Part of a small language model's weights: an embedding shortcut.
Each number is 128 + 24 x the weight over its row's rms, rounded and kept within 0 to 255. Layers, rows and columns count from 0. Numbers have three digits each. The size before them is the row's rms in percent of the matrix's.

# k: layer 6 attention key, 192x192, rms 0.114, rows 105-127, columns 0-191
# q: layer 6 attention query, 192x192, rms 0.116, rows 106-127, columns 0-191
# v: layer 6 attention value, 192x192, rms 0.112, rows 64-77, columns 0-191
# o: layer 6 attention output (transposed), 192x192, rms 0.112, rows 64-76, columns 0-191
k105 106:163137178147135131114132094107106104137144162158150137126117114095184122131176121135136095093112129081141073158133119113105101096119134127123110129087105117126124069103107121088122096152112130127158119165089118167145122112103187126095110167138114108137077147151135137147125150154132137095126110116171119124121116122134176125119075125098109109079095114136167129144134148118137136177165109112116138106113107123157150127138136115110103175124133120168125127121126118091128156189146118200180157106112109148130136108120147119145126117137117121109104104154142127113137130112144163126
q106 094:104148156052115151129169092122130108109111115120125128145081127118122156160126136158111148139082108112133134141142111127118109128153126122087114119137132116185138110106151124125134162071110163157144127158140123103125108123107139115099144121141139095129128105097106142151097188124107121167150134110133153112113075184111089150117146103109094158155194143137111123122097134068128154098141118092123121131138069089149132155115156159156164095117157096166115169122103121106119146110162125129122148131127133165155125129106151114138158114099149116092147132102102118115143123136141150154
k106 091:142190151099107128139109123131109103185102146143147114135119126101095156161162113167123128135125117092144115118175102104102093111157151099133162100087062145108119088106130103105127159114118155171138132163125157165143096121123161114107138093121120123130110131135118119129098129123162170180163107084147148132122136136076102136103125112110080099165153170126144162125103143096080180107095148142093104114134138130178138134157111135130141125133131117154111142115130130172133173106128136153117112122145129144130094168099107092120113142147134115117131128123127149097140133140154157104
q107 109:144112141111082083149153120121100130149134152146093135089112100111141194103074125120144126134121177112133123097104142162142149110115129122149077167089112136127139121104153092105172113080171106142157140143149117123110146180142117146176157131148092160146132119132104117118105100117142129156127142108120133132143117078107125112118127143175090117098133142147140146119113117135080137109134107159105130179102135131109114131152070130141113110161117140122116100146139148121123150117129118159117145162103186107122160105080154119156139127100176143123124125112130155175098126120101171148
k107 105:155133131119120118164157101113069135132176129138161166085138136105201138109085120129115134114104145124100149124151138166083126114106141141106095116155160125120103102142096137149098120140141103116097165126140094139101145125119104132147111134156097130102134114113122095093149125108103142132125149068106127110155144145109116137149147148146093156111134136129148114142138123091118170144133088144123142113123132111127158097154107118137129115112142108099102124100140104121106129151151141136106133190129138116124175137077139095136139120073158197146157151103134171160171153138098183152
q108 102:161081113135143111163092134118108140128129114160140141131126156101089126119143100174164154110111152167143149126085094138131122179123134125172140191133112116173159158102099142076128096153120162154134095150132103138146118155096147165119065119156159114091084160152174108151111133151129145146170115154131118125128133092151103113120140141109103130106144117157115145125152107188147140104106157103106071122110124099124132104104113101129109142136132140135091143117078123103156104118156121155150159142124088131141093138122097132171126126128138121148153144134143131099134125136108093116
k108 094:147084133127113143110130124153153111093124126116144141108109150112099123105128161157116125166127194145119161125095103139083114100105119124170178145157084135159165153141112140102101111095127117134111106115132128145138090156132112098115170125164148137144099109118134119139124144151137108190143127074128131132134133107125117141125120183140088110121140132094137112126144148171137132208170165134143150135123120095092107144119131122109103138125137171127118111128180161135144113117104128102144106161110089139126128101107132123188062136135133100109158133144120117160079116143123108161
q109 084:119100163121145143136127123115150130111096178133137149122090173106112156101107101113147162127102141132123168147126128170100137176125127098166110130102116070165118159143146159093118116094133124178169108154114154139088152128111131153135121116168108098094121175140140141114138161141148148144122137163108108148135126116149106129175131114124119147117164102091117138158107174119102134091141124108159149080141161104145140171115123122152104130153126091067120123103106116109087126148146112102147185136146129136147115138109131139090146135147124145126133086114094153098096087171144108127
k109 094:112159159123106105087147129111146147080132098098152136121087110125086153141119100134117136135138147101152125139113129150148156145121145135149131148113064120121122140129121120148090120122132093132117159158109185131066143120104103085141107137131069122113134146126126093124146149141166156132147146146125134110126120140120147103125122084132113142084118113087156140146148173132144063151107174115103120146143126117103156113116097115098126143153168088165108138099096164126116123104156086068131161168130133108129131104131164102106129131175126124097185088117152158105119130115125133119
q110 104:098161145116110100170124196129138143165139125158136143130150136111120095124110127101122164122106094131107140145126073125087139134117134144146160153089128098066105123115123148129138134150124113108070113114117131124130076149118147154153115133119093137169134087135143108127105119104137172106156160144131114124156113146150136131145108097129113173090131112127163110125161121195166111158142137115154091119152128129107094149121102085155165073109094156089136127094137124129117161127121098164108139100131131140147147140159080130111113128126167151157161131152159149122088131156122114101
k110 097:121127168157129160114131162111148121129154131125104106122117149125114105134102145108120147157119088168121142130079140134105124154122137150152106138107170113122121076117116145106149128126170126127110106119146066143133098132073153122143116130113102084135184109153145118108142139111162132134126177188130129123133132118112142142143099146129124167047149120142124133156156142139136072140118134144144083113150142166107145120079134126112194111108117141093131137167173116131123157132121098127093118118126133138134094054140145118088095138139149108153154136168116127125085137122101104131
q111 100:156083098177120156166114132132114102128119135132139141120124137129112109100112088122123132142155140136124118140149096114113160124140119131141107165113094114084134143153091133147130166131152086124135111113138103143114106091130103120120159103116139145163157108158141118113080110112129115174141123137148144125131170124126077077135108175128177154125120127137150139133113109145162136153158092191143080182103169139080172102135102080133114133123134093096073148130122076110124148141121118139143103150121202128099147142133114111135101119121136097124087131139117133143160112108157126103
k111 092:104099123138125147152120116139129094128131093103118127096122133122101134101144141117123161136137153116116140145131096129110123144102113154120113191127190120125129173151076121151122152109138133131125116132106104139103178124134116135158156048096165136120180103133160105107151114090116151196141152111172138111124104141104090116118118100189114162107158138146090124136114121131116129135158099143139114150105124135106114093123123139140163132091143125108127147137113082152118104151136114111135154107164158146115126126095102108100130127079141143144141139124106068189170092114150143156
q112 111:146126116186111119116137113116129095139142144145085155166150157107112140120085125135086122118148110091120126110160129106159118159117103177131148173125119132107135099114174097118134112141133117114100134125133132133136117113112143151074113086142139168166116094120179124132125090132111147123156140133132105132149194104125163143113101123099120125127088143144133153112113141114136102144116143191168138125157136122097098129070079111125122114110153119121102130127105151122167136105126145104121101123123131103157201126103181152100126094152156112160111156139179158110131132162147142164
k112 103:155137166134117147118143115136100144129097108128106151113109153126137099101123117112147166141139119154139139120166152127149098142077139124085110136130111124142190103078125126149117115148136123154121079104120067146113100098138118103107170115149118071131132117109147098116129118134148153102125101177108136147156110107137099173111103174128137206131107137167139140119097134130155108162113108165173150152157143090145082114128116117122136133130109147136091164156115105134133131109114121119095146126138161146119139145124139198095127121085159141139131177135126092118143109108092160141
q113 106:107131107094136115153132135144122118116124190145110129087148072126142147145141132162150129118157115148185121168106129143153134127107122134147143178128117098137151104119134082132161156146086116126151113138132147077140137164110117108163157135147108149135141078108163116134142089124128081105110139165127155100058114107125103097075122132124145135146136144130159130104114136161106126102127123141091133099134158151093096161164126156076100145150160138129133140133124113113150141106097146104142195127127109082132083149133119173116142116135170145110129100108140082134131131151144150120
k113 106:145068121118118119147143122165141120132063158145119172069120132139188147120121099149097102140147138109167107162174136145057103126100115112143119143169161164111183120100121125151093101154125153130104129107152123104143120144101154117156123163145112163132137123189127142153118108107115113124118166130120120113140130109123146141102139084139166130182180104107164165115127157139100137146123081138124129142146117129095146152114139135091090128138117142126143113138107126099118160089108153155116115113121139119123137140127129121133166131118151069149141085138109164125110150123131111139
q114 084:131168143164076133125105157100133111125125111120156160142170128170126124119124138118130118134129138127114151145143162141099135091131099137083107110148131124115120146172133093105132138150105154141142154102172120148125160099139128124128116121131129125123138164104097113108175084100129124134124125118085119195118134137134158142095125110134166131154129171124129115132080176085114110147150130165148141147136142131175184084172110183141082105114134129146156084139153138113094109121094110130124072122144109161139094091122097138116115127089104112100114103176137148121136172134160134107
k114 122:145118122149163137127128176097108129119125134116159183107159131153158130128117093121164144147135075135146117146106138126147166147171116121088076106110136112144095142124113130120158136134149132141121114109184171154112137122122142114123092108162138126145130137113094130094109118066081086126167145140102147132127135068148113145118143097123126137189113147149088146090088143133164141144097099111109134084130149105139145150124131169129082128141096159139154132100122119103151092138088154126138121152138130135158138144165100133125138158136077096139106136154096097125173133165134131111
q115 111:145166118140169149132121105140132122129151120134120157120134137135106140142100123087122132131119109167159131138163089112149178150148123133090142174091121112119122075093101128150078131146096111112110149112127138091125119180152132109174152125137113127109157128075168097138092076135087152157123130130124096116135158141123103146117119100120122098127124208166146146156162124113133139139106146115094124102140091116096132123118103140127105157083128157105139163128127136124120093117109155168152168163120087145139116105118130115091083110082155106154168108144147119124093138135158143123
k115 107:173082201108165170122141087111136153098128131154112199130136123130097132111139149143162120169106120091123132109112121117153121123171108109103119111120141127113085109133116138065109121148111132095149129116135089155165119129116157110119167160119156134104148127158138178152130120088112105163130155116090158122144117088113110151154110090163110106118123139147150146130128131115138136180104101117142102142180105125131112146113110142125111140139126130118126108152139101133136150104128195134155116089167137132125122095130117103127113118104153116164131108121101125133107131100199084137
q116 100:129125093142191123153160110140083093098141134113101157097153097118133120166113139171153148131124135120088101132101184113164106143131131105131102149104124090142141151113170113128157168126133119122143105139152127097131141180124127130127177172097149129122163129119153133109090146113130107145112125112127136143119137108134129093137138144101123141098121166133149140047122134126118125118143161126146142131108154141100068146107136184141110078138133150110166173132174126110106139120148158146109145101089115152147121104103127130131119129139113102118096124113072099089158145112077122158
k116 096:148117156126119113084146100127091107161173155112125185111107133129163126140131193121107130106139136068135128204115139106087114117125140090104098196120153137122155174116132115169121148142114143148146118121139116112116152107150107114122117104119164129111138150112124138122093118075147098110115117106135138115155173118156157093138129148122103097096107119141147122117139128118113169133164142098131118125110109100137137115142149137161126101123124155129125153109097158132100165063128170181134111091096109136115167126146121125125193128102109113111109145150111129135128163123124162135
q117 099:132150118161149147110180114143143132126091139190111162138113149120107162119098104145109103125136133111097112128104094101159146096136129126122101123137105128129103130161107178141113138145173108090146109114148118149117149085147119116142125122130128110145126154141138137133086102165110163113129115072127115130154159104134130109145158100185146101119124139165125151112156129079129172126133110120071164130106114149124114081130109117152114129143130096114149124123128108080171123171123106127146108146075096125120125091126131153173145185122102134106131126194131105176163127094119107152
k117 094:093155069123131125093145116133126145082107122125101202111129120153111155123123106115122146084113161155117100106073134074124129131149130089123122127144197108143078143147135118138140114121130124134137111129086129147127142100118146146166132113102143136114102138077136170140120128172165098113129127105119140110143177135146128155100132084139127099158130138157162131114125135122141170164142086160116135103163132088112098112112093115129144078152125111127141144129147113156117104193106146121127159123142132093118153078114128120172133134141174149132121146124122110164173151141128128152
q118 098:089128154168182109150170162141161063100123086136118104179120132143133144148151082145123093127140127121080119129085099099140157105145130126181095105159093082142117126122172130147145135117114111105151096140131109135140132127100127119134142130123085131087089130087097150158114119119099129089158118126101116127085125135148130097118150126144125118120148157136155136082123115119119147134162150136131116122110140108103164137136144146130132119172132130087145133118166148168147164115146098131160160147101166165118172120112086151116091165105131155129137105117100126112157076124135108116
k118 095:099100154146139113102151112123175141110148130112100127150159136148136162111139156138108082144142102130143107134088092084097152145158117106137138121184133113128146144094112135098101105115124137155156126153124107130093126149143159111090112064156140161110072161104096138122151128062065094136147125177131121130110158103118160117094118130159122135123131126162154104115170139122109187113102093140101089103164110105118170143135110115104127141149136123131122141117176149159138137102119118131140132128109120107152169065143109121133122135140130158124146111147131150115171147150112131142
q119 107:135140121120108114145126115116152144148144101164134141113151114150144176107143136144166126133120112177149106131113077115158128146135122186157145150154120156175131110143142160127144140128110144134078152129112123116139175118104107109119130103165132119130105077127119108159085128147105133144169142151123145088145136143145185127144121117106118102162130110127099159149082086101146142143103145129135110097148079113099119129077099110111103128122110114113069137106098165143137091131125129127128144150126123117176064142092161128141175112086141126125090101089179142119116107144152152159
k119 100:122094129088124135151094094118157152161102143117173139089142125142123163110112126153129154173131134138124100104182127147135130119185130067126212110163073165152141117145112124170155132139145155110138128127163118143168089129132139124133140150102109140120169124123116140139101130162127127141095136124119145130159132099115073139099110139153128113175145145094123141142100108108153153168097114133137111126128054117133109118140080136113138149152115107094142106147168145106116111086109109094083136115161122118099086100109113137134098135145125148118140107109118128161124152117129118143
q120 101:133115133171126141119118124100114168124166162142112128142134097132168138093139150131103127134163138147120127135058124188124113122123107109120106143110122113114121145099074094124183106106119145153159106132119119111106079155158105124118107124091134148137110165114100180140179108134109135101096132157108125123100134147126110128135115100138124125149134120146087163180122186097123125114133139114081105130164140121149087155168128093145095135164114133168148171109160113077109129128095136104156167152163139123116124156152141146151111141117147110088150145138121081126126138159110094132
k120 107:118139122128137125152118132116117115122153126196136145113154126136178139074093122130084137174104164124133141113103115147100126112144097122143096167130105125104089159131112160176109110117145134111101076156127128155122112125123094114159139121099149151189102101138107125111171112107118132109141131134092123129091124128146143103140140084114156148161120149119132110115124141163146127108141109151140177104143146117142089168111124136099160143133123142126117137111132156083137085141097205157128120165136158153156126125116143126113136122097081092130136120157113117085106158179174087114
q121 102:128153154096136104107154112094122171137140160154125109170114071124140131115149150073140124125134151116137105098144112135104158121163134108148161088132130120148113163090063088159109129134108140101131151136139105120101108143161124166110165126136161122120140174108163120157151126141091139104103140078134101083126100115096117138117122138069133094134131096162139136127178118180130124136114161115062153151143139109122126107194133117148165143152111102146166163138122131132131118138135120157106122142151063118133109119151151123112130147115110115114147185137112135148123124127129142148
k121 092:140124108105135132128147106105100118126127094158156131198119125133128143133143117090181107103162130162126163100108130160143128098166157152159137108127131141147093145162100121097119105152121133094151148140111087119145115130124118126112105128106133106112127135143156145134136098137106120111100138125079134110086139143117123108167131149110100120130102163110167125120198125152077127130153178150123111124171144148110104125145148127108164105123121097118161155096145115098116156176154158113126111091088133111129065180104124112146103112102164053149105158106125138098130120120131146109
q122 101:088121088115154103137153106158110167128118150150096129110126103121139135122148158120135085125073135173174101153168100100173127124094161098170115133127157170138106112088150141145103144181146160117132079101134112103148158092111156117164157117121128116139126108096157148143143119165143138078166162150114159106142093128137142139106143145120149153172129131143117131051140117085134129135140116117130069156103116127102132162119123141109169138091135119124124128153129114111129101129135120150143133139164110160152093142140130086102154118104147133131100141121158096148102114144127094119
k122 091:108084139136131109114151134146102127144101116104075172155111129156095129160122107113111092161138145133128140119134072137131126126103129108132135102145155167150111109076146117147134104152168166128124114090144147133155097144164172113125126126121135108135189159128118185135141127160120131079136159099135148146097136130118103148131123128133115158209123133128129129108174157112120133117181137135120091137137131170092178110125154140100145141093130125120111107103122138095107133065115116146126119074151098142116113143152154096087149107110152124086117111145127132115084144131109092129
q123 085:151114108133120148167158109080120111103138112176101137099095083117088144097120164099159151120086167141114126132166151141129133161085143100158123103111104101148116148102162126124094134129132122136136135147139118093053184126113134090118122139129127089143111137101138120110118180110154133114115158142144121113161137109114144136144142164119116134117100094131138158114132098127073140121105124113134137125151126109147130135116095199135134148113141103148179113150190185119139119122165105112151146120135111103156094152150138108109122082152097136164152105127108146138087129141148115110
k123 100:145120145143128084189135112097103117118129110157155152136082114143110128099149169091139125096112133091137133166126107119178121145073155110141177124095114155120163130131163109113085140141134141117100186159102142110086120116121128141111095140141117104142137154106126127118153146194135127124125141101117131117140117169120129105110137174121096140109120112110147136123166147106135072188137099096120133168114135136144118125141115105157131122129132086091117128099138166097077168126151111084152135100111148140124128161131151103110102114152126129131107125098141141142091119092083141085
q124 110:100144115135122136092107115079105128152128125079156122121130139146141101159099127140125118129140093122179118144158096187125130114159121110161184122127117154104084111141107054121097120151158172135139162107116116127150153128147131087140140117159136162145123113132122138134144115125136139113102167158116130103088173145156163134120101152178094150167130105127133109110164127153092119172102090144136149103113104177125152133116121149124135145108115149118134127100152118165136131111128108156132135161135106133130106133153100107097100141070097126131098086075173148150153105134157145118
k124 100:104128074165145114134129103081158130099089136132132109140128143147167113138136056115148096143172086168128109102146152185160143132109126133101141131123134128124080140136113104121122123147169138087162135102158117116098152146123186119109080143148092150129133159140139138157115151148118115158134138141126156134131114147135098132143105103130096165120152133140108154141103118087120114195136062145165103099133134179133118136132141110131109120087129137133120144171155113090117101095122132129122100102098116125134143142150115088092170138147142125159142085124139102113134132158148094126
q125 112:174101153147145119095145130115155145103139110123064127106133087115109094110124160098092174160132158139101151095101102135143129111146098125146105131113134134118134120139130147150134153109088134114130137121114098114099137148135112084133143131103157148149081121132141124185124160117135098145092155163145135129139096174106105153122118140120124141175137147141171186147107152078155128129138119141104161173102101124121112140120167126115125113154139081121125184115130109104054114118126142149152108149133096131179135130099135107152116072119140143133136139105152160121117094092101119105
k125 098:190123134147139114107108136128105114173132124146134109105110122120151129116138177126128171158135145075138176130138131040125120148134138131127107133088107115111075111127109132148113148153114119112116100136094161148160139109125096115119125102115112142107098112133153111120194097077162154120143189131144163127108081122098096133135145115148114130142130129118142144149080145119147160134171138160174131114092095126128091109147121119118140123141110127106138135132122120156110114123136146136165142092192161108139103183122162135110124126108105143175123117113132139140119130130147157075
q126 089:108134146135102139134133102119104161134139109147116108111140100113149127087149158143183138129121130100111101074083124144135161144127091113113110122099142117110154132119121080158163147102108098134147123148123129107119094157093132114179134129136141114188128124132156117131131133108129182126107123122137171120099133102124069121162113131123100149118121065140143138133154164154106120135123083085138107137129153121098118122112127114138159162136168144135108118126137153120163141114133130104126157068127144083127141193181123140168096102174162160149135121148082110161117138121122135178
k126 094:122214109126147106166106118105136124148154120159173116099118131132151116102140128119123096116142118105145124075121119154066157113141089123175104153149177141150164096101139154152078138073140117158160166116127103112154118131098147133141104083108134091178127137149099150122146129145139119154133117114136141104120136114113137130172125141092144112172182128144152167127132138114131131106133088116143138129130156140156134111111162121139142121096109132103130094140128147150124158154087155135144148125100162125106093145120112131132093122160107093100121131143111135160067149142097119157
q127 111:128120127095134133148146123132115100158121086084139147144127132124129164108128143119121111145164166096162137122139125100093125154132132129066126103137121127141135131127125145122127126123138164160114119181123110094142117143116146149122109119121112103154139159158124149137152152135102106132081104099113164167098160117140147092142179081136160198149094156153108096154142117116131091138100130088168105104099127145167102121072149109078129139093104163127124098117180135131097115119129081102177122145145140105111107141125108098131149140148139166151101175134138103138134160158087111145
k127 103:118113134111123126138165155141148131147102095152167163183148140105137130122121135106094122093148138115115133071121120114091130090114087138126125116099124108117131104144144165148146153066132120137164114145151134106119110120120133167139169169122147128206109102124121115098141148106146090126099125130118100137135171122126151122148137113112186151124082111168140132128120135095115142138092149088136121148090149125134143134147141127110096151103122138117141128150129133158163103104118099192153135159128111143120088126121128102081098090159122116080114109107110090185132143153123098174
v64 091:111111122144085093108124125178120135171116134173127106147121110123071111102109083109101140083120132128159156123106091177182144116119120145128132106121142166118106105164125097109134129136150126085151130119135090129099121090122134125120127129122088158166122133130150131181134101127144167129106110116126113129137166166156171113071086116132132148143164109184142118124144143131140131108127133160048149153123115156122142136153141115140141177127159116136104133162168112121091113141112157147136125097098145135146119109139122105145134090133124117168147124145146165170139132077130113101
o64 103:123135139113156116109147141092124124099118131106119161144137128125148151138150124151153130168107145139121091146145120068093122073152131124146100147141094110151129155094168125156159137140099111169104148145108162134156144170126161099140116083116184118127122151141121145128149138116105114170103128111125136148125138126116097127145136061163120116107110147094111100170114137132178133142130136130145084137113117132123121145108093161149118089168183091106178127124106098129137136105076063170125138127155102139109146139120147139113112093080164138128078122146139105135103150148133120152
v65 093:143159164121084100155150119111129171172098131147151158143134112135109142065157131106107150158097079101113111124133117126108121143133134096146133141145125162101127153113137132103114148132098134088139158116153139163097134108128123137116090111111132112090143170149126144197115095124107120129129110113127131150111164151132154073103121140093130138112113159185151117140087179120078161121153145131124126142135102123146118150175108124110116123145150138142093104170115139082110135103125169168134101143129133100143164102094149119093155144128132135106090067119114172148130104122104130114
o65 099:180150121123131169098102133154155120114169158098112139130134155114145130144123126164108116106132177144114101192143126172123099127112126092131131078142146130087094135172085125155123115126075141102083135139137167120127125128124117140124124096147101119141102104144110123108141118125091151139116130127089125120084144112155119149148128093136087121144124087092178138131184127118159107140135134141111125098116125155147134188066148099117179167123142115089176107143119114145143162121146084145120097100125100129139116115155117113134147088111101145111123149160156115097130108114147133110
v66 145:136147125125165173123115145099129105097152098136134141079128167133170152132077114133155138194133111125129115136112147133130131121162145129130081140134141097155134079119111142148109142153143152136119141127148119138154106136130118122132116144150161148109114107121097135079115124117106105138135149135129104112147110075121099167159167122141153124176134146098079127115129087125118124099113101108154183089136191077124120109095168153082129136088073146126163126089138112108165118152127115066137141159129140125141128151151100118155137172116144105129127132151118108161117142175136124130
o66 120:139154133128142130183105102136111136113111145097111113139133132112096119124147131147117092115106137131128136132095116121138204132111108127131143115111093143125190134150160111169091125135247132129133137138123125115144135120121138125147161125123140113110128136153138132132118132128103132104136178113107114133149136122128118131148158211122152142122112141151122121114114096116134120146124132115124118102129103127112132121117107113148148128141073139128119106122125124124089135106121248145117117137122120124124128102093157146101128134165123094108138141108106096117144146110127223125
v67 074:115168144104112089133108141137165127155109134150153127172124121130103138131176150144111129121078110156105098114137143124132135132107102144155157116133114106125131140130140112095143163088095147130141131133129141111081111058147145146113146145095136111133137172127109120144125102140111092106162109121113140156147136166110124057124088157076108115139131179113143140131094149131137119117169148144163152134107090161168133149153121142162086101126153084115154104128122149100110140147123151139141099128129161122117138109166091144119094091144118159067128105118161142097150166139187125129
o67 108:092123111155148118120131132140109151118115134094132151097127099111136133135121076103142118122145128118137149136146135129143115169141122149093140138150163122111059144115100172137143088175094142105124124139104149145161096123137129125152193128149164145108125113120164108124099142096121171183077140156156145107106149113138176146115139094105148122094128113132118068131134134096116142172120107127109116122131125107099119182163106098148155122160151142116107122143137096112084133144126083126136131085140116116128144132097149118137152100072127136145117169142136162141149146170101125063
v68 131:159120114108153192098127121138122114099172075086119144080122195128154148130115138104132137167132113139137132146112138138125122140151138123119082127163104119142139107111107139150101143107128145162106139138132123135161123145100127096124126126151159148094122101157110120092124141087115126131138149120126103102136144085112106193160174123128152149141105148130090154107159133117118126111108091134126123079142178079104143100099174184094130150110055147116172141109133120135145128142131105090163139161127152129108094156150102107126113177125142111136124147140114110130137151162148136129
o68 116:121132148141128130218142086085112127124119142143134087154127135110140110142124094148089121120091076132141152120100141112132170143129143124126130119120121121154191113125119147160114124173241138130123138108103103110113135128123105117107152156119129135193121144092135150103114105141134142133146142101142110130105152137129165120146126166145115125117111122131152119140132102113137129122115137087099158144138106148162122133137091092123117124105086116151127110097119125109121125126133237133126111119148135144119130112125142140148157121143120080113116125104148111129134131138101196134
v69 077:108138099102151079155080145049130105090133159208146131155140112098098140138135122144143143119144148137150148145103133150095127132112144168092144099060154110134137111119137168166129114145143134127122132142117085096099158168137107146128126132124072122115164123107128153113122143130119133148123118126122128168124151138109151159169129129120161104123120111165131079124091133174118165113090130077132103105143136110124139134115099115124109117092111124109144151091161162115127143149134144105077141124117113142134120141154158095129121106127131125203145123109134121141133136074150137126
o69 100:113124166132145147130139117150090127122115146116133128147122148134155146142128116136096118140147090144102139141141114136152109146131154152135070118159165139181133150102126070138108162109146147116125132118138118156119089051091149115138149145117161133144119116152116120126087113130129145135148082124101158128139085075120115123115136177107091186153119132095175153129162151114125110090178153150122135124128065158134087107152119128176111134127121156119118158121120126138130086111131134118089143155125112160133151168124072124136137113111142142095103085146122167104107161170128113126
v70 070:143142137132121130139162129171114075131114131136155147066142093136113122141111130109159126158147103133146121134114130108124132120126147163115146112116121077135124115110128110161073139122138100171154122129140119149147144169175114170136156107164156139146152081171087137097106116110135111133192178113131123126138094078092124128153098132154136155135117111147152161114111118134097113090144122123120167120118165086109130120153129111111115119092085139113135143093138114103125146121122113088155121144146167151104155149150096135115166153183178137159093140102187127134106101132105134117
o70 106:090134103132148160128091118121103150150156118110097082178100127122146132127122099102104145105134114104085130085121107131165124106146151151119093156116132116080109092173136138128192121152186145125097151113109130117080165107077135138163110169147098132114118154098149086141152126137123169089124146123133148145117141151134129167132160168128142124163119103126106109138159132145121128126147127134127071122175150139163135109111131147130098112159114168142139137091107088161125120099162165140115147141123132092140119121112102129154115135076103098128121117177084130137118143124141153151
v71 133:131147106139142179103126115131117135108154124093130146069132187139150141123109107123119126187134108164146124149130143128121127115168127153136067150119128103153115112124106161132132153101125148130096133123145139142157118128126131109144118125133143167111107105146124143113124121117126109115138156124118106116137152071131122181138178112144161129155118152156082108106113110142115146085119123116127160082144177074143136110093171191096146139114052148110141124123124105107176106146111119095119121149135158138129121142128080126130155186140142104132115145157098111168152152177141114118
o71 118:127100128119120112222101155123132135102131130141100106153133111117117128115124134136149136130110135124120117101077145151138207137100133117119137103126135144137191127117118109172102113144236110145144116121142114135122115127112128111129131112120120091135131118142136118118091108120126128117114188113092116125136117109121124131137124205125123134101133145135109145131134098127116148152123128139132124117163158128115121126126128110130105143121083123158131114118126124141108129151118238125168146145147111115143121128150187140147147135124128083110109129118137104099097117148126196156
v72 081:156134143121102105121112107110100112116145129128125133154119156114113108102136106178123113095148165081151144146146105116128126098128110131147107114144120154142116122148120134151146115060089119140146090111133133146153128095123104107119141153138146122062122108161122084121105142141140187140145114138124139117104103159156130104145120147114126133126152132070144128151152157162153072123135112148157130141148113105160086176108118140122109141181167131190150116122088130089131145164142112130128126170135095066150086143158123113143152144088106117139172187139105111105133129142116134157
o72 105:119130128125156154144127139162126142131103113124117159131145097063140120147126152091162129145081097168123108099139143170074138136127118111137144134178120134111108130145177140066104129154056157136133141121121091118107120106128167146133141112134125118181148130120121179141129109105129082125121116127109125138140149118112106142139144082144094162142079125171135123143145123102139174121083128102135123094124124112108129089143177121129128156107134123116111137140138087158176146121115134148096131103146187101125138141077153129117124131119133132107081085090156146119126155095140160117
v73 070:145120139124101065095090148127157146119102139103149135104121077125159128189134152118115122114094112136154103146157153144133148123146140115083135149146136163142141104112092109146145121095145130154113138109120150120124122129131123159150123128151147114143149145118104104144129120106141105081167132141122123144176111185132100133178112121103114088114141102074154188144137162134176087129120131110126108132102105136110148183138106101155122107123140168124143117138134129114102120169133116156112099099142054133137101153135152144116093145106114169075136112110130110102117154087141156161
o73 098:146166090142165133128144118141151135129123144123161091160091136170119114113153147122153144095082137137104104128089105128157146164130080095136175075144143089140111081149154134081149131146096129132132079114185112145152119122113126099144111130109113147100108124115136115123139153095132155157092098129142140094097147099073119130126126112122136130141102119172149117115120133158165177125138120144149125128111092158153133085136135154145107140160149104097159152135096107123135172096086127107160179144126109124106093098132146103133136090160147109127117123130130122158156125128093080128
v74 086:123138125127113093101163148150119186148106104177110113117149145126155128097134122105128126092120153124146120106135114079142143116117109102162122142125134143090126107157134137097162139148109124088109083141140139131119134101156161085145112121095126070154133141172118084156161135187132127121111097141132129135078126146156109130111087133121121135095164114113125133144161139115134164149163153125139093182091126158148165178166151112154123104110184106086122139122086144135112115136119123122114103089163200119115152143105095145141119129127098157115137149109115133138120108115089124133
o74 109:133113115135134115082075142131136146151153130076166204143094139118065139141107145157148112122118087135095121166153121142137125119086114160128098142153085112124082133108154135096119119142084107143171143121102158133171093135089095146100106119132114138161125110111166114110094097138148124092162113118116133133140127113108145122140131101107165106149162123103098090157110130141134136097126174151102136155109149136164115132126145124120134141186149129171128128158119163119140161115139077109106144137130116156126105148112115102114136130145146203141124089137129124129129138154147101146
v75 074:088159086153129125126124060102123124095158129164103124093117104127132120161153129164122104172163083088085150106116170136147138110152123137122123145125112065128150091152140083149128131163126159114155136127117089118143114137164113161142103087109164138154135103132109104164119109103106090110151155163124128110120153094087126135157187129163155114143168129131116127096122114124110108113121119162143166137151150164127116135109146119170142091097108147086133137102131122137127136126122136109135142082144163151140161149148154131133159140137133170138158100167138134165148145111149150127
o75 101:154179167144130133123085177183093135145166129117149128144132151153121116104097099150117151120146160117136139142146109169108135117091153102102136157141120146157165156121114149118097111106158138122116112111103157152105117120101134092162134137131106125101103125131097125149157105132142148118107150105141098132142108138170128151074130162117120148117124117143128103073109124162131133131154120056138129123115100070123136118120092171110089146106149100174101170135158123097117163117140169117120105158124124114126122112149133152173164117101135085121102098076147128127108161126111125172
v76 086:147132157138139117179102104120152115127159170111112123175144126143155121118164172150125133174119068146089159091156137162081114129129132071111070149142109101116135134087092125129140121118107101129098087158139154151158097166131152163135135161148141153106167115144135140088110122151116134134114138119121166143136139117133112077132138112086188126159115141137124164134140130119094110180125128120146110110141133092149094080133106155105158103139124140108078127121088128113112145133131138141124125114153134122131178095117145140113168108131117123070093117125116119116110163118127141133
o76 098:106142137088147164136114143100102170117090137106135166129118115161076135127083118115147138135134201103176095099091124065145139145150124144132141067119148122111147121150147114131097115173179163127134119143098123134142129073101118097109163167108121128126070166111129142130149118156158121141186155137131119121119105136138121145133114160140087120114163139116142089137118101119120109107167112107136143148151155152123155126124152136144098153138103124118103119179176120129118139117113160136095130121094095133114112152125091100120133138124101141160118153137147135166159101142145100115
v77 091:139149133110111066134149168140128192147090133115127132138137100128099121106152136126151137101105123080152116117165120131124131098106097129167173162134110153118107129147143146107145135138126086134166083126123158115126138112111102158130149146106119119145139149129126103129144109109152123100113133142116132183093112178152112083082084143129115111124126151133139124140114155101141126121138119148147066189096096170136114184154124105132144102181184118108140110156109130127098147098140133151118097106099128092120110134103127128116157102167098167088113131118149165103118127106093138134